Each number is 128 + 24 x the weight over the matrix's rms, rounded and kept within 0 to 255. Layers, rows and columns count from 0. Numbers have three digits each.

# layer 4 attention key, 128x128, rms 0.0829, rows 68-122, columns 0-127
156147132136115114140146144101156097152129145115114146120136140151109124142083115154145116114124150121149152173124118098093154126106109121150130140145124125143095084109134138110140128150124130104088117128149138097104130151146105134136139117120137110132109122184112133125098146135125143108119119144129095161085101111178142106110110125144162099152158132109116159123151133126131136132108
127117128106153154146071154104119124136102131162166122095140155142146123117140127142143133124141135120116147121117154144119108119142126128118123056110109129113107082161087117145151123099160152142122165110137112133125124135165110125118090176142139089170123129150100105110133093132158108155125134136126162151078094103123134144142120127136146140141139138152105134133144077115106139144139
142093118110142154101116107167122148164106118135157134128123182148154099120107121110121141124162155165118123134103136104147126138136118114108098108128134101155153114154125120177168139129098120103110120145123135119103132147111092144145137141156127105153161115129133104144087140078148136097118083135125147157121120158136166124134153114139146158156105114142113133111110171121093151103124
154161154098151120155135122118125160160129098119125104152139118126141153143169123113142078135136139104148105110153131134112117137144109148126134106130146134110082130130138121121111124162111154161086120125105151127127135126112138122129122140123100138127134162125154101145103146125123145108107102136138118158131133135172137132144113116143132109128131136129165133141094120137149133143178
122096150113184147087093151144151115118137153110108129103116153188121160113141159138116166156137130156112137165095104174101146115091138140094125150141167089165109126120153131123137129129114147178166102121107145140132141137141112131135125127121119130109129107100160130147141142145113108162126124149078115132151086145104125105117130146146171119100142121145121119129122150147118094123100
145144103115141137114114158148118144120153143095133109108145137152093155091082137143133105105116117100152148131114159112137111136111127141133172147119126102164116135127079131104149158150131133118108128136128134153133138142128129144131141123136134163146146126139121164147148114138141141125131107132141136143119136122095131106137156118146120119103124125127122122116095115134140151098127
115113124133166101168163107084132103116145078136121137104120141140136122154102133111107129181160138115146141145141128112126127104123131129137157147132122117146106152133095131097143144130122133184135113133132146130148088118154124131166129126126130129107143135157111103156128098134119104153133136119106170143095144130138131131170148124121099139137133120148133130123140098142130114127127
141139148141123096113126155131104131162118088108137123157098112085125158169146077121138126140121121087131118115143129145119129116157151131145146143144093099132126137102138114115118154146134131145123159127146114109126116099115131102134143078130133132109131106132123152172108125088115149143104114138136131119105132112143139147108136103099125105093115151139172115111129115131128120145149
112117139137130123138172157128133143155103159126089123152135164126130147144146143154106123113141115131179094103107117127119135155101126138133108104122115127107152125136146133129165149143134156153093142118141136124139096094124155148156106099158103171132100123122118118133163151110099095133111103112135104142141119102100083136118141141132084111123097107139114131124120070147133160108118
129108128084125124144099165175128155077134117125137115115119136114106114103124098138146122118131154137126156095142129115135150113146132166134112116125187141160123130140108120129127107128125091120132119148144134107118142131127115114138127146132139112137116114157123153142129132113155113145101147158110116128113113113133113133150166132163159142111122156129131132137146166110138117097137
085126127151127112130090120121099143130115122132101144092122105138080113133144165135129115123121153134127116125115098166155149121136081165114126109099136143104133123151093114158138118079155138125092151108150135103137134116145105136106128132108088087089122136146114116111115116097160156149175128151104137126134162143137125106146141145114097156141139151124133123132126136157144129137132
137135127114136124085120139151131125101121094153111159115118148135123114105107112116193109124121152110142119114123127126134177122138101162110131129108107109157140109128128107175131130101117114152108154109159126130128139137102127119138122098153152142140135109108161072161135115106147128146124119079146125130148143113076163097118106159122114131117119151123147122143119109126138141124130
106135155105143114135131152124109148107148143113114161134106113126163113115115118112134130127112107138129120111140153119122093142124123143144147126101130139151122131115121189144190101076102116140128105118121114100118130086110142144120168123151160124136127127085083154159148135119131150144141135123126099118120112111111120139114148177133127113152113099184121128131116102113149157134129
124133130135103156132127099142090060131139154122149110143137136173171132120129122133107120150105104091167131129126149149125082121146144111140122145127136133117108122137135143155120121113084134176140100114102132122158120099140127106111118118123186111116173167137108144142152117110130148133134129108102137131095153125131140112103113144132150102144170171139136111139152128162135108131151
109102145096131087131113166092124139133136147126136144154169098140131147136143136120167123174126143145151095119114124132120149136126134110135126115106166165163138107114127147131120116116115103158114142126141129112131160092151099110121136140151105125122104100141110131113144141150153126123175162132163119090130113158137155124119117125157134130142126133173093090126104112134129103108164
134136157119122117148142141130140099154128108159102122107093144142146093102105124172132133153145131128136156122104131154118088115139126107107097120148116101135152145110154120142108149112145103126143136148112148126123109134157149101123158131150130133149106119139114082137122098115150157128143132142110107138117121139100145120124145127118140112142106135134135129137090128134141093102119
178128130085106146121045146110088115116130130108120151142160105135159111125109122139149127124124157091155085133150134152120155137136113139076114119149134133140121183117158083102149136123174133129104135119111078132111121116157129135159099140138123130179129184142145143124108106142122121112151158116116101145149147141119138137140136108140159113132142114128136157152149091152126131194117
124120121173148116105110100125120132143147155136109137100103112133115087143147113128164126153114131152134137121162153161155092096166152150143123117098140083120132159165090129120160121131136105148140158113104127091132110145116110116102117136145135173127156119133146097117133135136172134126156142086124123179119131118139102162121130136155138140156117103142124144130133153124145152135121
132145145104111169113063114143132137120183152110113138127127129173144108123122137128158081153138164135113136141097101118158173130136097122138082097168151122171139115126105179136150060108138120099116139121090147094106135111094055101106172145128155089114138157130141074102170134130175115110081112151057138104117139101113133151140120106108143176156114134141110141126136140137102134094117
094174124184153131134190109124126120121142118114123099137143158122109102117127118142130155069126091109148154135154126129124086132100146172165163122138103137139122133130129142094121139132133120125104157130144129175134105132105199112096111139100120183123108118137128183179132163109140111142111175092150113109149121134119118119136120103085101100099149107117141136126127123139141114127174
132117125126135139134169133114149117098117143092130135134129108125093161148122113126150138128161095110137088102139098132109091128114123110128116132120098157127128118107103107089082118183124140146111161153118102146125152115128148123158162097149158123121131143095125133144153138113134095125139173143137122132108160077151089124112139125166100120118093132124164118135129109140147147152143
137132152129109143122141189075122122117153149132140139131163149125124129123123132143136116084154149120098104081142111140074103149115149156175125131122113126143117149132172150140125117088102127112166139131152073144153098131104169140103151112152111123122158163131124152117097126117131144101134155123167123143111164146138163126150127154155117132125123138128140166125114148144099103174115
116143112178115109142149123101086131121119107132148099143140121125088165076141125117159173163157140115132115124126085110143148116104114103118146174100096115138125148124133130112137139138142120128142112132153132156146129166136160127072106142143104163128103144084134127132162137119106131115103125129138125105087130119136122133087115117124154118147142106114131146096131106149151103164103
172136175118098122136148102150117132117140184137094102119128101148166065113126132132150143199136113153127087140142142136129153120156100109122118142125142145160150170141145148109146071117142099124122099138139118114085163133157145126144110130133115127143120148142145146130148089133131131163124116142113154126135106170076124127162103128089193134104112139120112096160089118126138122124151
132133175116068141127098125112120117173122141119124137119108111140116119134115116129128134145113132113124157120171125128151161133098126118109126108088156146151137139170078142147120190128117101081145125137126139127112152183133129116150121111110131122114166114147155142115146132103161158116126130147132139120123114116136143085139101119143143152140115158140144110121137120132111143103101
169160142101145145110141154121108135154116125106157124115134123127099131084127082148098136144109157159148116118171135140137104109129120135137109137125172113133171121117144103089137120127118153138117121095144141153149111129144153126141116086126119119096132116098138111114149089155132121127117138152129113176091146144106094132143140134147124113147104162129147142096096122124137132172135
132152105123145147123118136149087134130145136131089126131117144123166142124137140151148163137136143164104111134106127139139139124131090092157129103135154126133182141118130099165131157130115128074125117122147120108101172145126102100098141118100149155114169138165134135136156116131155117158127104117100103126171137138126107154146156156129113156141118095148141111128127141126068141134155
138144127154123116171178146140111110096151094126141094123095082145086120158140142123112126103134100084120116091096095134107117145133130135127123119106118132099144106102197129095137147167146137142141147087128120152134134182104125095132101132136130133134128132130120167119155147150119133148138140131132144126146130130125123131169153123101092118112115138126144144103149125161118142113133
151134147152122112165150123145132122117144133089138120145135128082098133132131129142100142098123109107156117126172140117079107133121145131133152129128105147117122106090113105116122176152120122148101107160145151153139147128129178117111140091114107157095115126127117168130128131130114105114138127106146157099137137123142134113136136115139103117101150150114138142102145108111150114159128
124122119175162145155186136099136137133164129107137097118144146142109113122166152098165136115131104095131132086126116163110098112117152168125162104157107133106093103103143123098142149138182169120151145136125101169150121143120163123106123138148113129144141108130121154100094169162165162139151172141181134143107144135154123144153147173128131109163150119164134124071167111167085134155132
126129092110144142136195138126090117112118099107150119099100140121081129099131122106129148146148103159149116144117115139106109135098135134085150128140118097113111122122147150128150117112110133119120125126142157133134088124137130133116125148138115097170117111123132182178144146149122128112132144100152125101139105137105133092122106099164115121150151118100155112122121125128092098131110
109143140104158179160175085093147130062094174134123146122122140204118137125120139073191095125136147087133169163120118120132106126136092158154125080099102116091126111108149138126135113112135157129118164148124111130131131131124101114113091129152127091203124154165119113092106118114101126176128124137104120121139139118118151135111125111125087163126101110163148161094156133131120096108126
137131123130107163088119112121109144157158136143114163125151145153140093140126154124188141151141142165104156154137115116133130128103129142126125079150150115117151150147102135164135141083148130131145102150123153098147099101136081115115134162110151120162122103143144091143124123125127138120103109146126129127145076093107129089095116135133144161124138101164119136132117156099113127116107
138102116117145098118111126137113132105119099150142138104110156113141132095103151108133149119143134094124157138189116166135107094146141097115121118085139115135097162147137134136143130090159107105107139084105102128142134183080122116144145127112105108166139163160129109118131108108119076121110157131115104148122094139133121150116118128125155160155122100152157114177139164103137105143162
156167139123116143118095149139125142127133110141154130136148103114145100116123139129117134108125090077108126136106172122096108113118137151133125124125100104113141142109138140104122141159109134159116119131115121151143137115128126135115081125132119127112155096140139105096103124144132116133118125107123144140157123127129154108139166119123136145115111087140074120158106148106162148162152
135121137109124184102101123128112118168146127120103127082162139121108130098140132123126141138122141095143116135102182114161096104143112109139101135131132146121114124154097142150149114145132139147164137137105086121123141129121060112142135162152130112153147127154126099129108157164167101177123134152097114139141160187092142137114134124130135168134133159141129132122093141108099129099130
129093098152121142140080127117135153112117134071120146112089124126144086145177119097174094120130139155120142089127105131149137106106115144155153129136149095142111151133153121150132131169090109117138096101104104147132119112107100123099118131136123113105177139101139124124121087127135142099106105117109130155152139130121106124145112096071113117163118114115125116133082116113094130105120
154149134136127139139123131088127131100128153130143139121124167092131129150119163133126110131146096122143124143150131130106151149155138134146155099120142113086100107136146130105123108144118085107139111125124144092121142141151108145136149114123103138120162126111178122142123188162101139141178135129144104146155170113130129150113107136103128117119140139152158170132135166121101123142161
119132129144155121133096129120131145107141155138099156125100122174155132163139107130145146125114163151125139144103139142119174100101158162116088136134095126128099095111123111150161113094105134137109127133081115119124119167167127126144148132098108109138093093126125139117126142171123111141093115134121143087131152154126139102145142162133131110144124115126113118119138116097117109130105
134132135112148157145126127149144138128138115155151128118122172078149115118105122131106125149150148116136133138137103133113135109111112121134139120159149114119133138133102161148140113130099128088110152110156089143112104126143107103128126119101119119121135130108096101127125140130143127116144124154164110127123145124128132137121110151126117177148136142117097089125115148115124112130117
106146148077139127091108140129161136105106131146115146130138156129111120088140139148120124151135127110116104111119082168150134128136112115107151092144129109139147134107154159139134127136109097148117118138108111123129134109127129137105126121123099085105111136127127115156159147102159102114140098155122149121100111153091120101138114127146155128145132112110131143148108103102105152117124
130133121100119115112098157140123101164137131127132114093103148151165153137139137095145144160106137144103103113105140098126153157096138149136162150166155136119115154139112131132182139135094125107129122124121132112147113129144105125106128118103131112135136139134112126109143141130106109160145103145146112167150139133119150170135118111145130113132094117158159115101085131118135150131083
125140143156117108121152155082140179109108104105111140154108131144121118112146159146163137130191123096138082154163144129145093176119148113139125133130109166128153122151155116144137167133139138117144133128138163131127100159146139157110133114119138163136113117147137106120118095120105127143079132103164136125105140112139128100149134117122116117128100139121159089098085107102146127119103
142141139115090103122132131120089140129098120136122114128168119144104109134106126101121129109108127117128152090110112111153140139134116139139126120141122124108119130120114117102104126161087184133141124149106092125128145087127128142095118106085131126123152110131160142137140122136114089111139118124147164137115146105125113097125136126106106136151104148085123138100142113128168096120102
095152167099083096144137110111152121140160133129102077111135138093099138139138126114117126108134161160137107126157144150122129098101151152146142167164122133113129109114124141150093156124070113151124127154150135148143143133093170132106082112130186125123113145113159168163156120108128137146156179109149123118137142111163128105163132166141118104109122121114140137113152111140158178181159
093144120143122123108157119122105143119134107105127130107137142146147102120087122170105116138126154138112140135130102140164104139121133128157097167112112127138117134110105122115114109128106130137154113152138119138134121139124132150153111115125128113144137146137138150147161111148085111080116101181108123150148100117158159139098151069141169139125124137134135142153121134122127088140148
149155119174173087122139119121113126128115127116132132147154120113102110156148143168130130122126117096113115124146132141114129126090097122116116139115111138145111115168115125143123177153114106144131098102154114113156149128135134130112114092119134145096098148110151158112178112142121127131134144122137153117135146154127130146136121136129163138159111131142104133121153185121137162116089
125164121159114077169113124073163114111155145132152139108100107077107119130168138098092112125130139153161108113175122120121126166150149122138122149102121107107157158130116100123089176125164150129125142126168095154134152100109157145121136102101126151124103152132131198139116138146110129142127140111152127108109140137132100124109141113161093149127140133121150152139151104144150130126143
111122108168125120171128110154133129117121110096164091134145134092065177148129132115111091097146109147120122108113141110134112086148139160146149148137124127137172130116092096131112167121116104106137138126144152148136141134130119160141132136090136151095122147116128123117127152188130128132135113122183170129145126121139140114147130130114134136130105157103152167164138141138122141155110
149119174111141150100081098137116117113115135139116122135107115128116131139095120124106111184118140136090164167167129138151145110097105125134135138087156124104111139205168138163136079107148094111146165126097112070145199142152104163126161188146121104127130124113139122130154122129121136144085118156114101198132104144136120122128157124128172135181124142126114089114135171109141144110129
175128088135131115168145119124138143112142147139163129131148142109122121121148117099132129142111159128119151130112122156119139157157141130149136099117118098092117134123117138147112162108118118122140145142123122150108095132124146162149105114165098161121120106142125191055132133110118129117099154098141118084126123116131115145150131159147129135108137131139158119137121101164171120145148
166157125172132091152159139129124135117174129102123141151120133123137156129109131113112135109114098104161098132110101115157137148161119095115167138157164132103121109104128130145099113118128112138170135130123142102126139126133209141138151097157142146123098165114160147127154150122126118138135175132130167110152125117132130145146129117153092106134111124111138144109120115143129121169180
135159141200123099152181137086165123123139083090099107160153104085105105110151113126077112107124087087138101111128131117111136141120165143153124109174072127096158131064142129104069156139134161131100136179107132184143131100152179148116076090119110186112132124113121171143165136107087171093172146119160090126100124112160120139149135124138089101102145137102173115097157089143106130148129
126136139111140098111119177121108111107150124146137136121146139162150107114120109142135116134083173139088165101111154108125134113111117115085109124154164123133138094147117180135139117104161118123104127119127104135087095122129127130108141147114114126135127132153149140151143114117133103141168104118111130122120130108156100106142136129146143114142110075165124099102119134134141112099113
100156106157128129116107108116104143148149163153116136121129148103096119088119108139169114094146095085126109160113102125099114151146129155102134118132114125131120152118118136133134110114131162123118128149103134109094129159154099106140107170125104121117134088119144110135085125126087129126125095129133138134122128149102103113105153125126136093163092127135115122134144152178094151089146
# layer 4 attention query, 128x128, rms 0.0826, rows 69-122, columns 0-127
139128135101134148102114162152131163117155079137137160152121126176109104108117138112132103104106154145161116140133115123131151128155094140142113122115143089145112144121124133135150128107123091131123110097127104101108106136141132107122151139144101118169135107102157093130122126109139131120122130174138155098173131125116132124118143147115137107143099125151098170115132141112143138132101
120119136124146144133126137132177159148145168134133108126134131144101121132135132125144101129111144165130142119118172080134176099113149120171135150109139146110114132138124134093129132125147062157160125112108110125138121103166114136108122145105130119161113158137154089130168105154124126163109116118120120136135139129120132159122161124116123112129100154115107110135113121107138120153123
125120083143125123128130151113137098140130103102114119108126127111107133156116106146104143129120157127131135146121145095138120113151137119141172142125128107120141126136146174140156115113122121104145142134141142108138137140145121115102104133158147133126115124157122118138119154135130151139158148152111130111090141159143112132122139165128131114138132112133111129094149108133139133127125
117108152125131122104113132128112108153126107157118113134124135123093142111149160093123143158149133131140157151130127123148107144140133116127115099134141179130144179169131088170150094108144106159122141133138121128136132129125121133143173122137100107115097154140096087084121096123134137123116103156127133122138135136132123144125118141089126133132108160137125139113083120114118130098150
124124153127154151113114104104152133129143162139123157160117125121156118102136129126074130102089149107152144097124125129130161117110137111129101120129110113088121116129135101132108122135142143115111124133124166128134113126134145099129158132097155137114092123135118104097139135115111144182128149139118120152116141117145096126097141129142126133113108141121151144128143139115134123127064
122164101136115151128155123105137171100114104151069123141163139118127136103143110093113140130114096111075171175128115109148103143139132133105159125168179145120130102126096105110140163123103115081080094112155124132129150117133132146128138147137133156138110137120132143108114151101081126143147116141135109150136141117140124115156133133130148082105114142148113149118140136096151125130151
123146107151092103129156126092159099136156114106120093138125092114100137118113116111126115135109125125118111155147124120129116126098092146144137132144130148118140105159154137113096107102125131132125158149133132184119155146133132146134123134144154112146123153112125167120139104110140139155173164132193125121138107142125111110089110122154115119141119121102122147127132116171105135141123
155149116170135123131141126128127120113156162139126118122136107097095113161131131129078106139120130093105145135151110154133114093132134120089141177129098136140113105096129101148076131122111088191142133134094176131110099141088121133136120128150124135073130155103143171137134152105152106115144141155133153103128142149174138123121115089073138126121126102081136146122169165140116107145138
087099149139096153131107130119146107164121185117123166123143107110125142130124122127130110119112126153138131142123146120138130128130124071140128097136106131104107149119107143145141140139167118151106137109109114150107121153128120156125127122154160138139135112121102137127150095128148140145127137143157126137146152143114147125127126131154095115139143121152137129185124108103130107131127
186131113154120123090139120131112104137079104148114121161129143181167146152122113165143153151164116155117134142123116125095147130105106109148129130133125129142141123101137121112159117118116128147138131126109116087101137137145131139138135130143101114173106176111112149100147128146116117143093124128135155097110136139158154167112107124123168125119110126135125121121092135073138118150097
139124134101135140135120094101126096137149123169094104120117115138148152113161133151133117172084135124123136128136142145126126097107097100127115150127099166114097116099111133117123118125164137108161118123119106122110110113135144152105136158136128121133083116083120130155140164171131085174102158107098117166131124141096090158077133089107135132159146112145135145129103117127148132136101
104150109134118124102081100144084114155118155142173121093130141169121126128122118106125116150124134141138149118139114171180160125140130124113089132103121089149111137132144139158133122176126123110100113080139127149136134157116120133137128144115170140118153158134180115153128121120128146129147145134138096163135094125084134107134130090096146139088137153118102143130130138154135116109110
124132111131130074158120150121128154137128119124115099135125094100102095142129141103155104127122124158114133105117130130135156158130114165129103131145100109173136154128095106131098153091161167077084120123158110151151118163127134140101108142140095123119121111134162117103066155126145105134150094134112116111143106115140121127133109107120162133102123084123136166134132119134107161100109
140102121130128157107128107127139135108113087129139091106102131111132116134106117123142144123134114140095153128156100129132128133115170113134114139126105110150101171121117151131168120131144133132128108125124106147150151148131142142161089117150154071111124119124126142139116102112092126129135140134137131136185130175119111096141145122067122132101147093097127140146123149132135126141142
117125139151137089110118118138141146133102125140114152136138122144130111116121142164123151136126156129141164130115108137139156145119102148149097124101160170161145134121135138153162123126134130136141104120135110106133148101174085153124166149142157092113132148115133162136162122110138107140069102133103137106126105092092116143096104144114171137135140122149074128151140157142126121147138
110120086156132159094139109125104119150120076139128131118120140117157139153113117134148095152116171120103145192121127123120131114136120134147091089081098093146156098129126097151124124086096148118181149087163118107175125135152143091119114108109115150128141068094102129139139134120162103117121123131128132130123148101115159133096127164070082177136111143143146132146147101095145127113105
175162121112071125113163158129130140086171081106129101130187146122146146116132125115088104093157127076144164090093105126107147112096125104146133126145132128137133109077190105101127118141134138101122130121143156141067129132123157153121070138122133159118123112158124142108121135111125139146124149134134125095085170098092171085137163104154141132135159159112126129104133114131123114136137
129126146150122109155125123139103137163070138156113133148117144102117151157131128153123091125150127126128157125135126151092145124100128123111151153099121107109139140136113154147130161165142150129142117119133125120107142121109136131194127136137137131149161109098114144124142165130113111125114120111112103124113107107176162138146109127098154101141154154078128155181126119121163130115109
167088166079154131113102151167140121135160153144112160113142106128127158110147126106111107119146171147123125143144121126147164118155126101110089130103155096179104153181144146134154127136145130140133105129108167072118117123178099154131149082137124124164149189134102107098126095116120120112120109173100102184131137106130140151092103139159132139104106137118105122118119137109122145103084
111117165129143136120125098151100123141095137127129095090147142143169106070128121127150120144116193149109138156153135142127133123141122099133084144122119139110151139185129089191141117111126115140156126110141111110125129130094105106090124178117143072179147115145137119123118088136142143127065090158115111146150099161084152110158139112112171137138148116139111158125111136129126116115134
116127128135095121106119094147134151155134104137189073157145105135136123124166108099158113141121142137151109136113168123204168127165133106132160105131114078109161099136088118146140117126128115118101116109118156122133130124139110137162079127125119137135142128111127116165101131138151123126135140073106132098197118113094121156130107157141158138111140147118122104135136120125154115138117
149118147175132126154123128176149134135150090125110144133107162158121181144116166127116123121129121140131139141092140155112121141120150130116114129152146140101127117105147157161142122083099150088105111134162137076140133088139121091143147124105097086132121147111130073131134060157147087127152115131127130125162105166111108128133132129133160141106129127114114110122150138130124115118139
106172114142093110135124143125118093121100098146156135138096156091134184156095142140136142125125160152132155134152120142125133179118162148106154144172128172141124082094107141152138166163110157144173148121132153136191117144131174178130154125138153147089157139133128107148147135095122104148175155142162099109116128122138139108140126128139120172106165102156114140136129095106139135162085
091161153129097123122160145109143130109123138106148129158116127064147118128147130128092138141128122197143129142111103128076130152118111104105092162139116169139153127112140132116097118121091122159156121135123111136137099097139143145151104096108128146145096112118087151132136110119121141100142144142084124102086112140118117137149142123129153115104139101144146121121098142110186135145145
126117127105089137131121100110134117114135124153112113148120136122110146132120138089106114094138148109130179127103148141179164170134128111135094132122119167141129112140107146168101103092108121125123111159100137120114116116108137117151109145160122135158135160156121132127147118111163155122129098122136143098088105115097114066096138157076137142105104111168142155146126145096179144136141
105111090138066110159162116122150134112133130142134133163149124105095099112116131131140100116132129130139132114149155138095109131113150147158167143115113128122110131137150129129130110160131140117149151088145162105143104131114137130128152127104120128126091140100141139128147108118106111087089173146134134138096144095127129120123066128142128150125129123085137111118145113096155121166113
089117138167087118120111120149102163113073156158075143131155155146139115121107140155119133110103165153126118121161151168146104103149093162150126155130147110139127148155133130114122085128098134095132156140128122113137110115162091127131153131083095088143151131149108109137096089134129129160122114130112128121111136117134140137099112141133131093163144096138127116145093143148119110162116
138156100201062119152180128122152103119138123102152096177132124088095109134159103117144147139104072112131155089156094122090099143075135126140147148174080122112145104061167143140085155183105150118155108158115162208124096147102199113137103142138137176073101113125142180133135151085117147115162180109156145105116140129142131099139143088111110124094174110119124122122142096146153144146157
113160103156078121152145119109122133110101116107125143150103115072137114145111093126096106116140116085148091113133112122132100157127121147138128170111103150124140127117132093140093135136096184098115151100121169117092132174119153123162124115174164166085126119143153128135128110090117094095117149096145106101118160087142171136141117114129141100086113118105164157133129149130153081145185
112145120159119096201164117115155148137156116106117132145160108136154109145143105160086111114152124108142122084122131174090096125128097114147161110143116136102100095125110164135137117147136142133136150128120093165133147147133158146141126131143135130105115100148095159113087143098120164122172147149137142143116127134117108114120161140100093116119151136135151141168131119127132157123179
169118149105103172100105134113142130117141095141123165158148201168137110104114092144092108155101112107131134098121130112126103156086079127137120124091142112121096097138088111106119120151186146083122116110118091124134121174133128103112139150134152134098147117129155081131118119138106099135132096123075121096147123097165144124135110166109099074118158165078132114118190139139136157177145
133082188108123130103086133163156146129119175073122130173126091144131137112131162147110122130115131111123119142126115143163135130173132118167082140113144136156095141127143141125131094131143134087123113110117111102118159116158102095103157087114111111157139143104119138054149122158127131138120115128113130126124111146148162131156130098091149157120107166124120118137141121123126125115122
117128118110104178137106107142153128142140121111133121136144142139130159088144141110145108121115161133157110131080115092141108121149090158110104111145137125164128120151129110089148109137102110118138138108133115092076121156124122161114142114187127148125119121157145107132143107117180168140140137165106125138111167114137149123133139152154104117064142113088141167116144087139131156128141
119121130128154131113143134103100140119120154135149128114148102131128081162079126173101109113118131119112136104167139096141133133118120110129144111136106138120118101156127135136105117123144142135093109132144133177106128133135155115128136117085147137145094087141146131114099155179094132142148122100130131121116154099107132115111127140067058121154153133117160144138127138143128125123168
118072129138148146110112116130161120130129155158113125104124141123137126092095135161131153109148158155123126122153134140113183154140112115145140115132152139123156126145121110134142132126130121140102123102113107090152115136146113126110123120125098127128128122149158095126114108129136085119100091105134139165115117097152117164153129150136117101122137098130124163139108073108143133161098
123091112093129086112115138137123140165129149162118126114113118131091118154143144133166150111125128127119145142103151170118142119102136093164116136132146116120127092124117149094088117137143103128134135144180130110122120122164119128117107110102153139157133145106093100130113138150149164118118112144149134116098110157172155106112157124130135100157119134103107121131149146137133122123129
142121108152103136125115087129124129155143124140132114151124130118114134146135132121150119107135126104116080151135098138134132135152130155127148119167137135158129165115145121122164099131126123112146170121119094138146096163121121135119129107122136166143118155176137105096064139126169127126109130113094129112113131173142145138152146113139125118150122148106147128103117085131128151175107
104113121092127120153136137179130095130111100148147111140118094150126121124114153129114122127156130113127137131160126134157083106128113126142119114109138128140159171123137085122126106098127125120159106141125124151138136129110130133138105133113148118145147142098131096112132123118125114118129125100141121154108126131157121142097103089159103129118123137143102136141104161106101130093146
121124122147084140125115128116138145121167141172123119122134137134102112132145107118119151116119142121122109134122132116145110156089162152142173152127150113134142130142106153128117177132075097166116133157093144096159132134125122150125131135099142145127128140131134136134115131153131132130130107123106186144119101116114107145136127130139133122110132136123122127102145134097136104114129
119112157138114114174138150109099123146154143103165112138099141093149164129122144138150166116135155132119125128142149127151155145101150109138154134125167123130083140142133130154141122118127113130107120136132142132112136137117148130111159120160124147109129135080092114128128144131099134176156141135116146117142121142131124161144129143088101134112119125132124106122135167134108097131157
101118100133148152117102080142152149135129152133122148113141148142107122125089174125118123160135119154132146176156119128149117124141136108116061121104131127091177138132133149140082100117153139156101122110136115081146130151120120162156120113119121137153150141101151100115109117152140139156117121134124131122136123116121110132120100128128140140132117141094131119110146115126129140140114
126153120138138144131148120155102136129129120132112138135130096136137144127127139129126100155102127149112152135114176132140116125129111090141138129120132114108112085101137111138143109134103150142146127137107100119150125098141128105089146106103151101097155144097126167133176130139116163094141092136144103093151124164095112120143104112120180095158121150151119186088122147169144129147141
093140113105122155122116114106117123138122129127144115103094125119128126122146162147127114104095138104125127143149104148116121155114136118146129131118105126139148083159092129136105147138130157114103097126131113121113150153136130115143140163156122098160119120149102107118096119145117155148110095096126080101117122133131128124105126081144108124165116107131153138139153150138095137107162
090146107131129135131133142128116131118119124119186127138120134103143107107151087127123163144133101134130140132135125092143120138133167078092130139105104142130103132146121160185137139090138099115101081115138140134106116145124169131154118108140128155133116121145132088153136122108141126144123129132153122179091094124087123147140112136119134136140188107158150131151113102143118110131154
134145097151108125145123129099142139125111155100164138139156107117095169131113163105169114139105119126132153132076130109119136115115149118081136153138135098117118105152114096159145130131120179111114105165140120127138145134113112103118138157131139121123117109156111148093136115106156124140120099098119134159124134113173151105143153149158150145138119141116159100119150105145146155104131
121144151115130113114128130132110143121151160138125112123095128103101129101091140134091137171140143150129142151135156128121141113103144159137154151143106118135111131083143145158164121152101160128112117158119169124122127105094157104114114150106105137146139106143104130083098104165145133131117116118137117137103128141120103129122125127119144110119134099111104109117066118110144089162178
118139119123089140128130120103122144133127122118142117150112140143108126125126094131120139128150120101116103123121106122147108135128107119124134109123140108134151122127146092121114134143095121121145128104134126110106116110112145140152130106166143088147144124112138131131136128070116140105145121148086133143134120155125156123152147140105126100139110130133163139112110103126126147140128
199105143125126156128131126115117140153113152113130146125123143181118121136113128106106144112106093118123124137136138094114122139140123116161140123130114127101103125103123090143133119124137111106148125167150097112146102101141112131120160114121091149210144115140123125102104144134119171128122145113128125136127136141138134146124140093170141082134167141120141132122125108090156120134114
133143094112101133095133135130147120129113133116154139128126134145122155076116135118143158130149112134158114141124117131146084113097108137128105109122102112154100090102122146134160134149111121136141114124123116119161098114118147116124146082139122135120119166174127059130154134125153134136148096135131140105101132147068125128102140092118143104098123122169164118117116111154142115151099
096095158089099163062110159135118140152099120133085119119098093150132162162122119116131125158130109125111092116134146115144187119139082091157129118121148162148119172123167112130130113140110124125126107121126130065165166142085100133151143112139126077171116134135172101140125141155141140125129107148110116146159092145133132089137129125142113125130108136157094131138137131105122118095084
102085144111123125138147095134137090167113136129110123127144116082103144092118121147114126096153127114116139124131076135100129097125129153121136143140083110115103139127111129129170113159090128147098134142158108173164120135132100109125113146145132169120146121127155124130153149132156115131123132132127113112108128113113141129136134113114123155090148118127112123114142102123135170100102
131124165106133107087101126133121121115109124100143102118123103130106151151083167108166140146125161154133189189125144139112149128130139122130113127089182104137137142170112134126132167143133106139162114128154114107128143139110131105122157113096109102174138158097121096104133142145123112154113093108092164116152142127122138121103117126112148132109097133126126144148142130135150071137111
086150118162129113176132132151122155103128119109105124165124106084137114157102122095156105149155146107125126126155093136148148120117157113154123107112078140103123120114078128128141123126104138164107102092125154115108151133106123136171130148140155130117112072101105121123142124147083127148141140103153107160083148141126120135125144117126097121104147150091119116159123172152128113121160
118095142161151118137139150117158081135145137112133136114118130143151153113158126144120127141154151109155114101140115115167124149144141133146112119112151100129116083122153120096124121114121123130137135116126088149117068119112091122121133122102138112163164127136130138117104149168138123154147142130120128093103144116135144127137139123121104138132151148103149151176138145139113093161114